config.yaml
n_layer: 21
d_model: 256
n_head: 4
n_kv_head: 4
head_dim: 128
d_mlp: 1024
vocab_size: 8192
activation: "gelu"
norm: "layernorm"
norm_place: "pre"
norm_eps: 1e-05
positions: "learned"
qk_norm: false
attn_scale: 0.0884
bias: "none"
tie_embeddings: true
parallel_block: false
init: "normal"
init_std_qkv: 0.0215
init_std_o: 0.00332
init_std_up: 0.0215
init_std_down: 0.00332
optimizer: "adamw"
lr: 0.00118
beta1: 0.9
beta2: 0.99
weight_decay: 0.05
lr_head: 0.00949
grad_clip: 0.5
warmup_steps: 379
schedule: "cos"
final_lr_fraction: 0.0
batch_tokens: 32768
seq_len: 512
doc_mask: false
train_tokens: 496600000
steps: 15156
dataset: "wikipedia_en"
Each number is 500 + 50 x the weight over its row's rms, rounded and kept within 0 to 999. Layers, rows and columns count from 0. Numbers have three digits each. The size before them is the row's rms in percent of the matrix's.

# layer 12 MLP down, 256x1024, rms 0.0775, rows 0-213, columns 64-127
095:455464445520482475452533469505474497501414502432502530448426447516481615493534496550528392566509416542544505549557537532415588460468468457476531514610472455557549521494501545370492518471560522
099:555488596497481506450534477459397471587418541442494485519504520580420469502485455536492506492578524520548461469521438524508524513455560571460590566492555397405552416456498515522500520483483591
097:403539437571499513509506516477440467582505504487521489473511495409438469504417526591498601484450469478552413532446559515576480529511523462569435547631565485546461502488504515465513487591600505
104:548426386559564445480563533545507604466532556540448487538494557420591449490489450511507481489439437515461508431506480494439620499495440466539570455534496519506543509471549480368466461504557487
100:617379582417487522474479482422499497454522529518582477497598503460493493456525525516507413462535500398525508552508501553456424555537564473561500560510552435520487570500511509448530494461441520
099:469449493515463594474575537492469515496535568671482557397481468558436480452580510500410514404462548420502449610456435554504513548404434562511482546402477485536566468531533559627392548511462519
100:455444487412507417444488511444473567516492549445501479391469555467502467495481585506440453550595492569504508487488464443498531506551461389523492442439489475482483448550456532516459538488497407
103:464524498495441541466507469475498472483576490482491469492511541500568491510443570460468485426429468447464486618476516501552541540526454482477430529506622540500522452479562487493497413414421474
092:532418524529527531425535530499505492473504494556451475504462488499492558523467537505408470442553480491515494542427479530542572516455525480450474642520523491353522442531502493494472440548521408
097:477445481548585553557465474554502495522571542591556472467451483464522477478544525497537561512365540481554513536539510479514472542480439466430517533516518565486565563503531468456534515499549524
100:524572486444496538493517445480507472529456551458557514574500538485442445401429416543526636538474500528560526557500513481408483506433505481565505535482483603507527521515525496561553454527542480
099:508516439415442443514489541482444541451460575567516528523462524465504422467480496457534433519445580606509425585524513505473483486448413457563481499468569524566519538509588484576473483528528520
101:554560579514448528421527579540408429451534498487485514553453511540465524483436507481599462471474493393489421479543504437573505465589513617584496451446492467447496493515514501535532571422520478
092:448423398586437508457454491532425442473518403628489503457412501490447477572388565523475449485555534523492477544509484535487468411518567506510443580491424512545441438529517613429482539602495533
101:669742550540512475414576471549486508550457436492479441552541463599543482530559454555578510495485508532512515472513410505524459412413494556514533529488522560489480560548513552435525516546476549
097:468396496476455472507443485465498496511533519577449504533522494469385540570497585467446415549554551580527475501517573470456488468555548483534430478588451400440461546468540492582513496634509476
105:535495502481589486536444525521517483471480500508455451550549560519601491605536463409530461559509546578457544517459416529462469478512586576455508516538427436504444467464470490467483553510401533
100:382533580546513494547467523519486570511535436471468456590604347476488586577540496513606477555579535460515513477503509501557518503529472565478490471539528504517529467530490511542463480505491466
095:516386521437466526483477561527509476393465547583486588483506522561466393551455492467466533524450483529484475512468525430493629528442487497491499513441485575518490435412485462498571530495561505
097:435586481457360471435488456409546589490549481480525478545459560499482514520612542504488501470552511486471482473529510500498536566513483398513472451482613453443507488537527467477571501434550557
092:450591522515546425533540442455420534431498499458421480566529505509455478512481453431491576521439490405474502525532490527541501542556402475380457457517463469478509572470581483515567579494491502
093:517452440526586506515530424508466486459556494590560496456594509464469439460608498501404451465442495481607546579515560492472459425460519522564534477545494451504496580530578455461513553478454410
098:440429537494487504412599425513488444498563509392478480488463554537529620474535459508492480446537479501521524430489537505487582497511599498445605441463461486591500479467519514488470489444485487
103:476485476408534440481621480493406401494450516508462506486476533431534494520475560566528475554426503475518490471494489487547499495443424436455496474541478532482555501510361572584445446457422466
096:462552520439550449515489490534516518498516503584471588537563454510481492496471519550479478510516443506602525446462550466500550429458383521564495475494493450521416453505505535535488510459502467
099:490496529560523503501499571481514508556531565585548568533521619512496528566446462463457543528514509587491530489496474486483597485545523527461554528584532462554553486553547435432450430463472465
100:482432478452499480455587508520478477522512501549543434582521562576464445505587543451528444564489503625423489453534467474588445484474507513514454536440453481545526438441498492501469485533452532
101:472440526480526540454497466502589467513524567573454525470428514521484521629443488395551509397482557444474487452451504570400572543527582442407463532510588488518451378493484502484579558501477473
104:492644448484458517396544505497554549482562470498565595473514534454572467505514504597560454442525553523466512525481539557467534455484542483489511521497481554460465463460529530438503502598550463
096:479607432533572468491450456385401555491491521447412435530496521476604486555475457515508457366496470443522414565472532588471532526510509450450577501528421590499545473530521498467436422443522487
095:550503577441479550469520429468438512491539441474479500480533446463431415556441503470471513471486584479484437457522528521458487564388454506528556477526430473531459605544527565352497428509573540
101:525507436426581537576511523532552520433464540559525483581578486532497439434498425522563513480476447454513514578523468460553494472555489474513454543458478503440548555482430474501477553549447491
095:503383469527481532532462502511489547447556544524485512460507395466487495448537466449519531459501463605571507530468527522443494508470520469501506507466564451472442405505405510484496510579586509
097:354604563485568485446526492524457536534545398573530513535483440499590480447480448505503521455551578495527487548503482537511553503532453535476529529523499456529451564465476529634466522532524568
101:505433500526471472507564456518474482539543448452465488489553437513543440516470461497537494520596452543505451427446474567546434458541486469415449506519532446354484402476468506433443472492501559
098:316539497473507509482524569449426422527484458515481541451432540456425473431528545528563547483454447474533484545484477467546476476501566482518475506429525490509573438471451589459474465577538475
102:519453461488532473514443490521505423469420470499470438499441464504511496516563500411492558450577577494465452603465479519507465525501634494497474517560477450527500508502489457479520554456544553
100:401557427576520373565440461416501530478483448527495491494586464543498494479526473528544523393519470428577438483416451482557574435470507381434525523543418461531464545505473566631515517546576498
100:491333515495416473401506543469542523486466617545581508390509484529483494536494492471529473521586537406487528397543536528566503521488608442427530463528525459443551587529452528520413527436453508
099:499458384496505453489441446515517512465496436485450546482502477515327411525422516575392527457515454438515519447507525577457516476437517420466400485442521476514489480512477491567562473561457477
095:508610507517507521402564531543484515536572473519447506562508466452415512469518424452526523416522466478505470452506480590475437450490562501530521490482472412466552536508524510505417453580525532
099:452512476414482447614492540418465465514425423525514439374389585451487483570409476496440472429460423536428522512513511525426513492544477395456449509582451568477503471534530490530527439521502473
093:454439576563493438553406557518445481540571549522503518528471419468430501470486529539411478548501452493435503578629462560468490511481518427450476482550495564558446479484475513453497397466550445
096:444500439496518483566410507504539523425480480411508500515525460428555394466481474544486516516482437435556449563562557446565513469492421475507518491535592466590470476526414556499477576464487466
098:540509473516468516640521566443559606486458505438510465541613476439477585508504487371450475505462501439568536414494577548448422550501491587579577467529494488445511503471551478585421548443519470
103:570433487557495500577439492519433500541464528532472474538489427509507447611561398473662487579446473589507530427567521523506575510551442481563544486468504416490558510524462499553546618461419528
100:515551440558485516563474534608458484460583489495591449521597503484570509539513548540550534505461577419391529536544576480527435535437545457412555511545511421621483416499518557447484455456502528
093:505387447519506485510581572497530593446420512382513556547542482601546553592551511568528591544484503457519580315454478473520521532549471557521473522489476551458581433478488466436496460522510417
104:498567474393483554642532416452548522529449516456498450452418473469475513504429562548472509494572456488513457546494516476507458553422516455488511461491484529438520424500483596528401458513527498
099:419465484581468503472505566559456590593412504495428489486449527534489515529509383446398511473557501469518543563493457489546465434523513557504529489616511532462450552517484593437499534577576498
094:528516360435534488423479443492525495500455493534629502443504501480440428532456501453499397430490520470535521439502485448462508554457516477519444412498514463539565402473495515611495414583445495
104:493448523535434465394526403378472540464485505469492535489623467444444571432521493484635493553454532454569495502543501567450514420516442555570470458462490472503603478459491508435567497480571472
100:506465568466477528488477528458551565584372561471501506519526431514580475535583492410578511514508542512491495487525489403418468538533503437550523449510490511565466542529515459554565526476473453
100:431394525441454491547450470461480496505491500399502481543532563507483551479456538461596475582424461544469476476614438444483591452479475454480495489462484498422445516518468451449542513522492402
105:471465521512532467587434517487494559444505510513465510439511454392483517388494473462464621516566543506530542457474562463402511532532438560430514468483549469562502586493382484553532465457525513
095:486364580437580495396482473517492501503422541486480537558501504493584463577537507564464510567412540383554520480484486618498497531487427364459409475427452472432440436496559559451540583585462480
096:582404480538473525498465554468522529454494549517521560486537504498471506519424471479522501496492508492426555422522489446481525446541467517561553466380502535526418588493679478494592493563496587
097:556499468555487569519440425433455430544455387472541514423489512528425485504582472447456573559488466493555427556478534537548537439535573543489469560502523415594480486502486516520460501558474567
099:494422408480499554496557543524468509473558472572461537440552513590521405428486446608520494601483508498454442548507519545500537489444532462548492588573517483521581494464490563452430485578467497
097:473442468546518519522485418464476539522422485501511505504528526516531509503555486520513519526504496473439432450467437438433550440423487460453471419465548578389499453567454569451552557489424485
100:478478519579400567474472515451534447413580465463490564493470495548508529481521497466557522440501492548490494554482517478518424524597591482588534463544512467482536510524508455513542557515465540
098:567546521444515505538533501411403517492398533474488498541575658520471558544518428490583497518613490526509517486569528509432485464530508467475519425533497450523488471494525504581517555455512498
101:484568440514585390460485505456517521522421495497521457457475480468580495612521522537564559543535476567524401484507525474532570459517469441447451479601464438439470496554437625425441508520495477
099:479481435492503614435464497498480590407465561539605548488505479520463486467484431433516578471525491440481558490557461450433486428524519541507468507526514629472492610517521540543508431458518537
097:485430436600603448627435556476489477532443502516538533520538484534489583461556560457460512569525504403507528536521581523488446471543456579422490455474460466526457498479447542499524478415510479
103:518464493488557523407522518418473523530506598469539527484477520559509504433533617641550471391502532530517483572496556521526555497540497425564567515529488479439409543494473428406500585442504420
098:444596441475457539490493554512407469591540564443458504551519488562543536435447484547417498480528451554564372554477521531438525600509503566484535535535490548602375445551561515465488533492507497
101:376455553450463510483400455536487517405519473531476509499554411530497572487593526555539510533573465444549464502571466508666488447514494455379465415554491443458518440457470487457561501505445474
090:507435454535496498559534401452450456492491486524526435473499520412465417538582536480514522491535473408515514559491414427538511497524561568549501477477416558601490566470451460518535628465552537
093:467472490499433535549516437490523495513504476439452516484573598513444539498465506489413553510480450513547528464591519395553428553548445463456490447527540542438495531493483508563444437487555420
099:522583482559491507464619567518486479561447366512444564525474406562491592449489488553540433421540538448533522427501494542524525442541523498511413498444464420428585579522468487481471554446562479
101:540463556615497539392436474463588396538441397626475409445575424497564394485533533524553482464490481486460474571455502442512500520504592579537519485468530396498514564510460492466367513430566548
098:547494542499534582528514510496489489589505504441501496409433545520502556561476590546367362509475459393519467480409508379481520586480516454469559508572471537548493395508513566526532515491484487
095:506422434535544489545543504553564448464556495425521429494458512550531494512499505513498456435457492522542534453517420522594517400510429466382509423489474498507505498532472429546565447523398533
100:478543541436458626614508540448408586525571360418563469544441555495519490468450428449545615578502495389518523545491459473392484398477537588608497505453486632613483562474508487567504490511558484
097:593469605577495600433414559599504405509602461484492476477506467521484418487549515522470616460511527441493462451485394534464581446561524482468531509503457471503572548481523530479525458517505498
095:514535543566426502492514521570548471494550488482418472529476495513500469474477579358562498523533572565486470546490538575500470540541550471489541550479475578437466489521490531402541568522529496
098:506641471468570437487614481542525502525509492443446474513413600533453442474527461539583473439427456530473476541480495490467449478459614550412443517497520502552486450436530450516541575526537566
096:425481503610522537445536462495482552457423652508482469494469447542520474533548500545472425495409462510524510572492502558468439567519497534383528475462453508465494483533434427450470516403499464
103:524579454526610502542506503513479494483530425580445509529554393535426468505543483442513558546563536535508480490434505479592552538556414479508522466510466512414493428529556531540481509484431477
105:448464491471589493331469392563556479435511503460551536410434485492564488567528521478437362399522490455488558506536535459476558440551497515480573501519453505520443421583521516538495477448497594
101:598483512600473423416444487483533445550516546500455454502562400520519523489524465459432469606465431595517487486556555412528434515513516515569496496459487430532525500432546565459345523399412570
103:491546551466577510456384484482449535524416519422498420510513436579551512494461456504493488464510566397520448522489500600427453520532437584478481467497446499532463505479465423483530459490516532
102:531553423548570447517537464475572460507521457532509501435454570446504468427455554564419407394589452539494620510533437537531487540487469471534479494484525467513515460501586513452485450455452450
101:584526494480469453369535451501481455413497475471485490573511552451489472467542544387411412422479491476499508419522497564520516531494585507614545469547511533436585384439570481538561522467453515
100:614442517546534502587506531506447479514597500542503450539418581522488551534479528596422417494477510545494485579497467538411496544512638480493525504455469490524520602511460502471456461529510517
091:495504504460526493497575525514346433480450501578477560536465425542525506506474517592534615481459568481479415470479482414555501436390511467577443484479506558549483532513460512512480482559483453
096:419573555449516418428501492454464547501460534397450570531436493530524594411465493522403620600405423530474554472560471394456530451599426463449463440472556592451494458547487462427425444465529471
094:481535549381532502539582461480456457464462475544472475502528512471546593562546457571449538459571496503459575493516450494508552570453441542501494482467552495433504509508534488530565520537499531
093:437488443575403539581458499432556513469519538512436577488428477492552535567531522408568568451594473554540559509519530515491484432499477450452500481438434437544437445487478474507570563489519553
090:497566480477502515553525550486561497502571534415377572591495575535509519517612455588563399406550521494466526479562461503537539544620519583432442492381475499561523446500534537462551523517444549
098:500497514425507493532536449489481539516421582556448446465495440468564483487457518476494584541463507567476471569443565481625481495503560417386549494503561445434558485541419501597535474503432498
098:634521467565523474507535478515452481543467517566434547433508530525603544545478511387478410432401501499533494482481512479577483438412481530419409577532527560494435503540550544545575524513511446
093:501434500551416495459480455458506484560497552492475445519538514506519518481483479474537576536516438448544471535499496476510484511472567444487443416395468501468542519448456570504505482520575487
101:484527483557486504413598460526593464475541553371443543524505371502480470477493441449471426492413519525496451481426578448539560553426453550488512462548478497462480479497528516492505449519531484
091:509471528565399536519549525463475411489575542531502544516503492516412443544527543556570558544463450467480512643414547539485494516425513560502492486506541583529520485471491502462440459521523462
100:508528467483517584524533483509549498524507568514533465543504531513444496495481426413542517502489526456573571533549510482536471514545439624557502499556458494524568403488473513443546504460390484
099:549530479512434429528467485561479549470560518567503544574400389534513560364564461526528383533581451541482479553542406535498473425476480416495396479463474541458487497473523486521650452533502465
094:533462483524503511534534482437519525475527488455496545472583585418436481570563447531536431455506545429457448481579494412547456529513573502486469476524532487474470565523496497445494553502559490
097:395479597434465485566496510507499532543552532467530476504491520526585516615464515483555404501500504564486514487471494454495558489475540553443513553442397491548491447536476459526500570462492415
095:590414446490502440563543494505478549452499500574507486404578487537469528524510448679417370661469499482485499470469528498466534509521502517478499492450520524414506620487488464498406547412502470
099:499532496500347441476370337627481472458487536486464562525443532542512539494452511479530528485443492541443459493425499542473521395542468491526569416547470520487493483490450520494495477552541524
111:605443489427457472507344501471558460515499393432515492527363565453523407475541511508513551454620551553507513564485477630543470468551502523462489591456472475510388477466549445514514523534568513
097:485562489513516510459454537476467498593408518564458520526489499505511499507439497506404447593536518466426512491506469428559471565538518533467570592433473451443535516501465478497522518503502562
103:548519549501537478459503533489506597525480506558492519496487483572433597537605450489557475549544462618456530538506515471459551468529503570555460484416392570451477517461553504534515466469417531
100:483433464496512515529459477477467497495504578410495521411472490514519432580560431443393534528557481557490532518448529530497511503415475545453482475503575374530534544486524510519445533534536488
093:482373477476428509433526525478533505464575440534593486482347500554587587486481495458510530580577513449460484446471483531566455477478588515508516457506452491483556425544510504438450515561469496
105:534580507431584444448579511552467501489553472460483518436497533500541467579520563605471432425462484512534521419460455434461499492514500489533490420479494551480471456516563498513445486526532540
100:426506556488474585539502535508545537493488423482520438466494491472545497437526475443558468495474544423534551492499448445499551514456475625532540536535457568588589512542435557460548446525524436
103:447499564479444484439477486443454492438406513590491528477468431535564578422470557444366489444554572445503484402519519498383459555494477523558543592448474494516559605468428504468568467482426575
098:531587541531488555420427462452521522550464538543482514502467537528450479457468499517584578524554522499477517524537496549501515507464506516491486536525581468388466556528472515392501510521429516
098:525494482578430471503588493555485567481510474630518528468602416508586493501522499466478571513581498575418465526405503453510502497414433447511454472503545469597537465539503542486504485455443480
098:500570534381466439502515542556477498473518601521499530519452596524518487528419544558496474520480562503528523540461474494506501557412481493430505438421564486418504477511474504451475485575535499
100:401513435534485533462464491417451524490451535491566492562470483470538560460500411420548534484466567558502443516554547436486522500620517548396494534574479469470484543475437539579597587548453434
100:541396518557537536483527467570435474483470426502475527500507435498480544472525571559626456453458510451497541482463536482479506492637478435578455424500481541434601500435504554424479484543569532
096:554495517444597481595499446583515442499405485456513416491455466475593444445484396510481526487504546547590438393420576503527464570480471467539482438546552493494461403564548550503582549420433479
102:564411448524482522528503430476576557532557468537565467510547524529524639441473637501474493568487549511542525472517469496517461555499494551470446457542599457528539427449449507443551512431518424
101:627515470558525525553474515529532534478442503536585522503503487497467531409517547380395513461453538569475510475553453534548623535511532465581493492599536573546512431500542525540493524504426513
105:383431593447540445421404419510535509454540542436489512487530464578517443538542469427521573493477573434438571464541472400432476561577508503526470594410458464545556448523514566548544410481450530
101:496461475478524491610561611513506524455589440494523476495531441488492520426527576441434520634427425484474455560487477463524479446479513447510494418453587425479519624474565484531426477508482515
094:500463556478561485482547464485459457506499470413509534505429473540436398457564518518495408481474502534486466601510495531488588465498520610431497456522504499528450449513408565473571504477433483
101:449514505501500491443522489462361561506495427518517491495510490464476510460417431447486535428457544452527624501564506476498406508542442479569532464502544552542484481505530442497465468490501486
099:480471483461527474627555495553405517478452485515420563589511639537499520518480498557522537610441590570515551408467533576487431469524499505504438580415517479440498476524419523299479557603493524
107:419460423573540403504436534549508486509578527446528524505512502466542469525522450514497530567442469538464568467434518515460569486499530456525469511484474470471509451420544530520489489555582544
101:601509493535384515433500514537535575505565556483497454468548497556385419544528429474505527467591514527551526482472527516478547510408468564525549490469469512523552549506599526469426392502523487
096:449541419539522502533498479497532494571411537620433545511489518551500564534673537525509492499504442535531510571487444526471577630517535509489458453394431590487452376483516435443531548482520533
098:552526437436507581518505524425481396520502423518543489517458470495513497473533490489532486457436544552482505466407511511510497425483586443463484579515542454487534495504490560542412560538620536
099:505538490457555488560381417529483572503550555565498480437520460548513534490526429459461495455493528543549473515522507457398431484570430415559456522512522544476531561561513484460469444440466516
101:494464541536433488497552521497594517494548577523470500438480506495531511471552600359497489384568519562486517605477547474498506463504575487523484475534504507471526541477451475539452496574511429
102:446483463473549530491497613524552499467435457525512529509583450522505467458507465503370486546463575563553518432479513479569456547443507491495464528502581568453497521454528537467460590455535437
098:409450509498494556453436513595472449509481405548530562450507610476461379536483463542480537599534539610517551463474542407487426499464493450469469435500513463423529428474539499486449509490566521
090:554641575501415488461454522439551500479468420464404460576545502493460528553520539437471439522471507505548541412544472511607479489548487503513541448446527459540484502513507477502418472482496557
093:560595515538495449480506480467489409443532502530508487444476432405530622492503486373487476478507473417483518521520494510440396510557382515458473617523520562575476478540534464512533474440409529
102:573511577360527513541577487448500544496510459509509504477574502467523487493441467538536491531475454569426494482500553512465438488464511525449552523572477424482560531463559447468479466601473495
103:434428503533555551453462501456535512433481387500523505459552492566487432535513392582553583394443534525498485468496506549471605497540474543466514522517580477441516487484467495548517543490564574
104:411502525468427496400485537428513466513529464449519541515463492518462442490408482498543475534516495526449519549502470496402478538506506566480492606496478556410490446509480510410474563483439477
095:528458441481530534509508486459521577587490486469533480458450403527450426507428446473477556472458551460489480543467508483466523607603424510566546533467447474469532583493518498556446411512522559
100:537460473511515482554481479546450443447493509519442510534489602532512559494599452474471520457609476514419559473494422504495458544590440420519495497452498576470523441511507395394479470532496544
095:540550556455459569537507520409550497489445567585586471464445525418438521505441579559649565565478539477492500625489490486586399578479509562553555561494504471653526548560526537436470475444480593
220:465471476502448522483562494539549487515493512456463458514523443488492538550490523465506607543474494442500528547561497483482431488458461472551637508506421487520531564667507450502515498583575510
091:520572461493476595534462503455470513502617544557474611585561442465482500534510509531497551498535387465523538487515512491509485474496511476527477532519510522513579572529465481520516528491487417
097:547508599512527487527499472479508497468551496332565531443551512455554519483550597557575543464589540399432458529537554478463493521466561555564430448476519518527489495468536483374454481518432488
107:573471471592529457548479500466499440438455519432469484430566448511551411492514513486515415545475456535481488480460521540441514520534509468462457512552579519570482422463525504522627498449609440
098:448544477512497457438516497455520552520508592457601492411544442479520561476442580434474545517491536536459495501480510545566389612491515542538380486514537506501460558470501466448493585548483450
095:483515583508472495448509468510541482521646452559438517548526377590485499474610473572506502575574552424555513440535532518547456505399517518492501483547470436484526509490432467436491558521448573
094:547431598605388456463547474473629451522436534488491505496487558543511543561536412460429451509557490510466493412532523556429470435447551589499481523356446530542513517450516584526531482479467438
101:558609476478434526539426483462493578449478527453493519569508510568509574418503458444586568504618522495551467538477504388452433497475356541497539540501542523554417548490559537400449458501450488
104:500490480464427558461543565534530506465481553531494580506513486494487528576548441602478457492487462513505400491447533469548442523480573494577500533528438467489458582525515555486553530549557396
101:464552588474426513512552466528498514476464451531467499448488511521516506468560538538498566523496497482505429567506574538492464455522435634537573529446618575586493468492466440472565514518519503
099:466571468434404524498481580480539465485423513476532526487605390534518435574513430435490461540498497458462432485502506573415453534404461418527536538516479544579487462448488517581458520498555477
094:520434478512589529532517522534586434507440513493442438550503516375524464490494530439540533629502481456486530495552532482609447546500506515432480472497512489515511467469478477557568531530519532
098:461464540503405473413532485492512475414502523608544564476492610447565474514529552525484631373469546488491425550356506475493512500543477505530479521486532544535517620520453529594449442488448505
102:459487522503514517504554496540527540535472458523456388557459504512406540520426470504508482371496468467446537511526512432415488389519457487471478360539456568456503457520458530540473440459562472
096:578474583466517487594497471516462512487541425470442503512384472554555599450509513563498531475517527450501453427466529502536458424451499573478535545433566462482556524526436459530482434445489548
097:493476446508450473490474467480486451502524395505564426475514492507504430461409457474468543453524509536530569527559484486469431472458415485512536487495531456500508468513496623541448495503444451
098:504336571415419479539352507500582518464495481497546539526596478466380531496396510458396586563532504439517503503513511418421470530490536455521561507462483518464620605505524515566440520463429505
106:533543515492498485481542428520489448490487539580533535495512468509386532449545475571469532508473461518495519512503452438470543543439390516595445487451537499456490504569490444455570537491453465
098:463490526434532449567525524602510412544499485513545478573439478513531509512439418581493432603546484465451511511496528495603564495494434470493432435519554426542514524498388531506492604516460499
100:581534658534488527504382416509492483520517501474437432454551541468503509525424446492492457506502473545480485513424470530507611496519497483515531456529482484543443569477516493452427540495469544
105:424506540429495454406478548539457507527556513443476499459547562450485463434532534473554419444372490558486503491455454495506551572527345458509472611531541412544422485478520459532514472537495503
097:447464573472486418461473414522548454583456439452515477566602546416526460472495449392471555506519435478518431472541517509553520452524539457548465447613530477475496510531444495514503525473532532
102:419500578457458484569582515548579535500515521501482551553533533418491525544494489540516478459480478460453457547474491575487497473467439533569480431509468469524544580474498513661558473575480428
100:597533478598485563417506513533477528527495543424530477485472505483503470517501497512562439460496476506502465406373413481588626474429447506624444519539506454440507508530525520474554494490537487
094:478507442517494441526500512534498542499361484470524468428460511494543491512540377478457488466467421484474464520393538473551452555444499586435482387479438570531511471468498550520547529444585501
107:493528514473494521484500502488513464547459447450478458471513442458510555485383511569470551499516518464487563507568536519509424484465505585446579534534419461605489527487478505522515486551498581
103:430599475584529478384478575466501547482405524507541484570493472541489471431470522563579462429495379462518517472464498442517539546537487487578523474529440559450540480497445449528410461466556508
095:442482581489617575504522477450403429560482437518530520490483577554538572541503576494606489461475508425462431503493534510526537462611587463470500577507473463500548544481490438521559559475439544
095:538417400472537422418442459494598456522568465477569464561458416476410406445541509504462573379521517510497530496460485550442431470436520562453517495477500449449505453490488465489368566521478518
096:441519459419459479597460533471476519500403521501552537489621559488458457577457495502497572557549521516515502486456587565458429466541467547488466560478441459520469426479445523534480498517522550
103:397566582551497605507558496496451571445584552597438491553542427518469456454423463535464568585610501446515535524622503433513463511550421529466495654404486600604482540521556481540526393449486540
097:518506465444578419452461462476443490462443488533503465526504668568439429476551455493438551616468485538424558425599455556419531466499464445514483481557586477465466507462549495513447463475471463
102:545477530519518452414544540611534412603525484511492403478529524477506460492523524633476454489537547559500562543507465517558561543554557532442523575525505520539538495502525565472501409508518512
099:505509403479466505573505495539470534454495463626557550555484501483450515413373516499464511609528520487528579493507505451488457600574468497491541544480501586534429568471548458567463459444389448
099:465626454527531471468482515512451445527402439398524479485451462410570622501461415470464465418503534448495571571501519483550413446562508531584453444419439493505441521541495443469437423511445525
104:451398521600433493514434528419549507524427510540513511552502434498543404425533461498496564508478543406527501440449503417422464623522506471548472607478580503535476453432516505500568515519459501
096:492514506418448466466579484541444430552474520527487469430510509435473565501488516549531422474506453545527530526485472516508448455488474469548453462525551566508470404446452554514512436494592556
096:546526501494545502541574466542527567493431544566495562474574573557521482443577528428472417589551542572523488538383476450611506425437498483496493475522505556535469533525511545438450471507509473
095:476509436435459481585462471511497483519633463461492425513495512534552534590563491555472554573518490592499505445529418530544467469481525499511496508476460479504419468535478459571639577471486493
107:655369472560535489435485515524510518485485519488524439590489486469480549456501520410463431616519432423536556495502483527531460484587495538529570500552483536472542495477508514515574506530518467
102:466429444619484450511512546473459474477478563509479481552500390532389478510538506554465501636347507371456499430555536517530552526468471276501435502502550582426634493475553539421518460565415542
101:597466560466494479497492498568523471527480531492410536519585508518546447513404525540508485449463420587560518493545541520594515583568512524488469444501514394487537493485557450539484477461557466
098:539521502562442545492511498487489512584438588605562495397521516500488446478484510535469482403468445472549524439495487533530486537549529401442512582471490508510475579511554512520550531542507551
094:444460438523406456469472408448564535489525559557532561442510529569484490523510404459611596640403451529460495552492448522490505516516538489495532426533520520549508459508519382550480561492441495
097:483604496459457451568535528485538532554467485441519499545511506532472568519530431469502464501543499593422503554511410575463481526570459414500528489435424538483471415389494462485472460503521477
099:575571564432498453489541510567516498476417442489517514426461447460465586480472516524514506425485508341478500523584530493590489491500427448591537466509556541525473547477499508515584482468544493
100:489436522485536530579533553535540480467496497524544543525499507517486504489467522303609375456516535543484524441465487456550466511446485423509473477486471540495497551526469538554438453447440523
093:462525495546509432625449563589505514419530488586525512476504487492442552409483553585457572540509596499550480568496464520539439488391455490538489441506464475575415441523494505580536563525496407
100:502510573504549620531551474592556487504528488500426520538444470556492519510511501472530440583519478533420445498465492560504483463480461546410503435585477472553526585444497486523478432494439504
096:373469501583532474585434609511496483503495446452537489507574410464476440496586533456515446558432497529500530424481459523495527398511550544562420539532485524506449459480491554498509488430567492
103:538480424541546547443436480495474506545546482403477453524419489547402484401500439454537515614503550490514565466518466553608426493506526511504490557535519401441493580488495465510514565483525517
095:493524550490529439528547549524599515518569433585526559500443436577551482514443525469535456534434447547413528506370480406478453506572487466509453570527433394530350493520533439541519552539479459
092:534427577451455432493450413494458514451567515470523492482352538471566537594470520625425450447472549416591512569457493468454443583524424523480551501597535493503443470494516438553478443499419485
101:449517507567625519509485597475592493519543547409501520553438547431513436516543530438465601515458542420488487517458444599421532480568527485459505492526444555413542570481481535558445448580532526
099:511492491614488421466430548516542609493607482428496544578466390569581454468554542565466526516538536394500517493550513502513429488437490510506568523431486536641523451497575543516514438534474583
104:547471586401504504528447486457517562473523501494579516513478551508521521592472569527592451494481496587469485612507601433475584430493468490576581399513512468508474516509519495478466524468490475
099:512529560518547492557569558506588551539512557535555581426487483574486558483450536496444566570567447558497462468507469546571518466485470565470535556506517630554483546461493467532625555567393491
090:435435559465563395532489427460471509523422561422543539529482557619503545476519491536500521452642514479495457453543477514485387453499435485488469482422489566484509376478506493633532521585505477
098:520427447534562478524508499536627519503453537508485410543602422470518559589488564415562430613505454529537430438410468486441517543480442535444477436511558431483490390536530525534501480499526445
104:520581508535579561515441426516471509549422427463584420439479482483535504522455525441651531479451475453513455481529540521444538482501527599413526505509466531529488511550493479439450483420409597
099:531548460467537427525549527523492466566504444426503556453480556478536461495514568544432460535556475462569489426565537536575432508507504407412468503493476478443481388482478445551586567502563493
103:531400441464426516565469520433455602480456442477472521508486505493448431502405457430480526536485462578503534405522578375390602466439533454523506445411535442472411607431555507525504481615549465
101:497570591553489560476500572564581414615490425498479500505512509485493490619570499523545555641563504531506506528524467516549538474381440503553442475496523551575415553507504503568470514498508550
097:480483497510498549498431505492445470546448467458489583536496482557502527502477563385501482535476498504551574563476501459547442522494462643497454490508521490496449456500477397469471474471483491
099:420454472519497541555479545529506511500400519570519511569471509470512532596532539472658467575445533434438594510527489480520462526562536518421486538599528564471457497550526544499505451532406539
108:421510472503591535509474491545479605498535441459498471466411472527527493513498477487504511336495501507449502506546484532597579483549588470444492517557468475524531455461497441564515509472533477
095:526479463512530443549502494484449521440529522543597480432464482463523540480578551550632511545361455536459525430546481522371532455457426458453465553474473427551513482436464544504466491423514486
092:490558492537479431469620457497496552544533420482495546488594468471595513555436495526473513599526556491534443488507536540366524506495464435523539477429486455473523579447502533449461493496541439
102:442535505468502411530482460469487504513456410538484459594556600491444478488557521511501582617640553513485553514450492482516506483492505530563429419420471492414549498463529427455533458422457471
102:517523588568456568573583509502556473467583546563500452553478475413422516551485569516547413420401472578501474603466558561691559529557539441444583547504492422549532560543479559489564529470403530
099:410413521556527552560484544387521489505464568486508498520488524489471513460587484421385455514425546490443532409509547450502554514533492453572501534475519528431546455471500546535455487492526391
098:458571546457536530539567535464501431542480596396440487564430580486540386430497442447578538486551441524474473523440477427494483460458570539499440511538525542412484444528460433455497519426465533
095:495539554467531434436413509452603471510373393469443458478489499530553477492472484518524470447495459492425517571521595512488512432490569531491535496443462483470482509471456491510386509446410482
095:548460491458516569513440631493459540467450513477498500427553407463535501422467497541478442477443413542610510484496501543559595515553507468467456581536521448432495624535493492559435462534445531
098:511618451413530555633550411440500476548586566503389463551519512527565522500432461674512489432415543580443558646534543580483493464598457518532499504451499582573552455522484437481533482547493455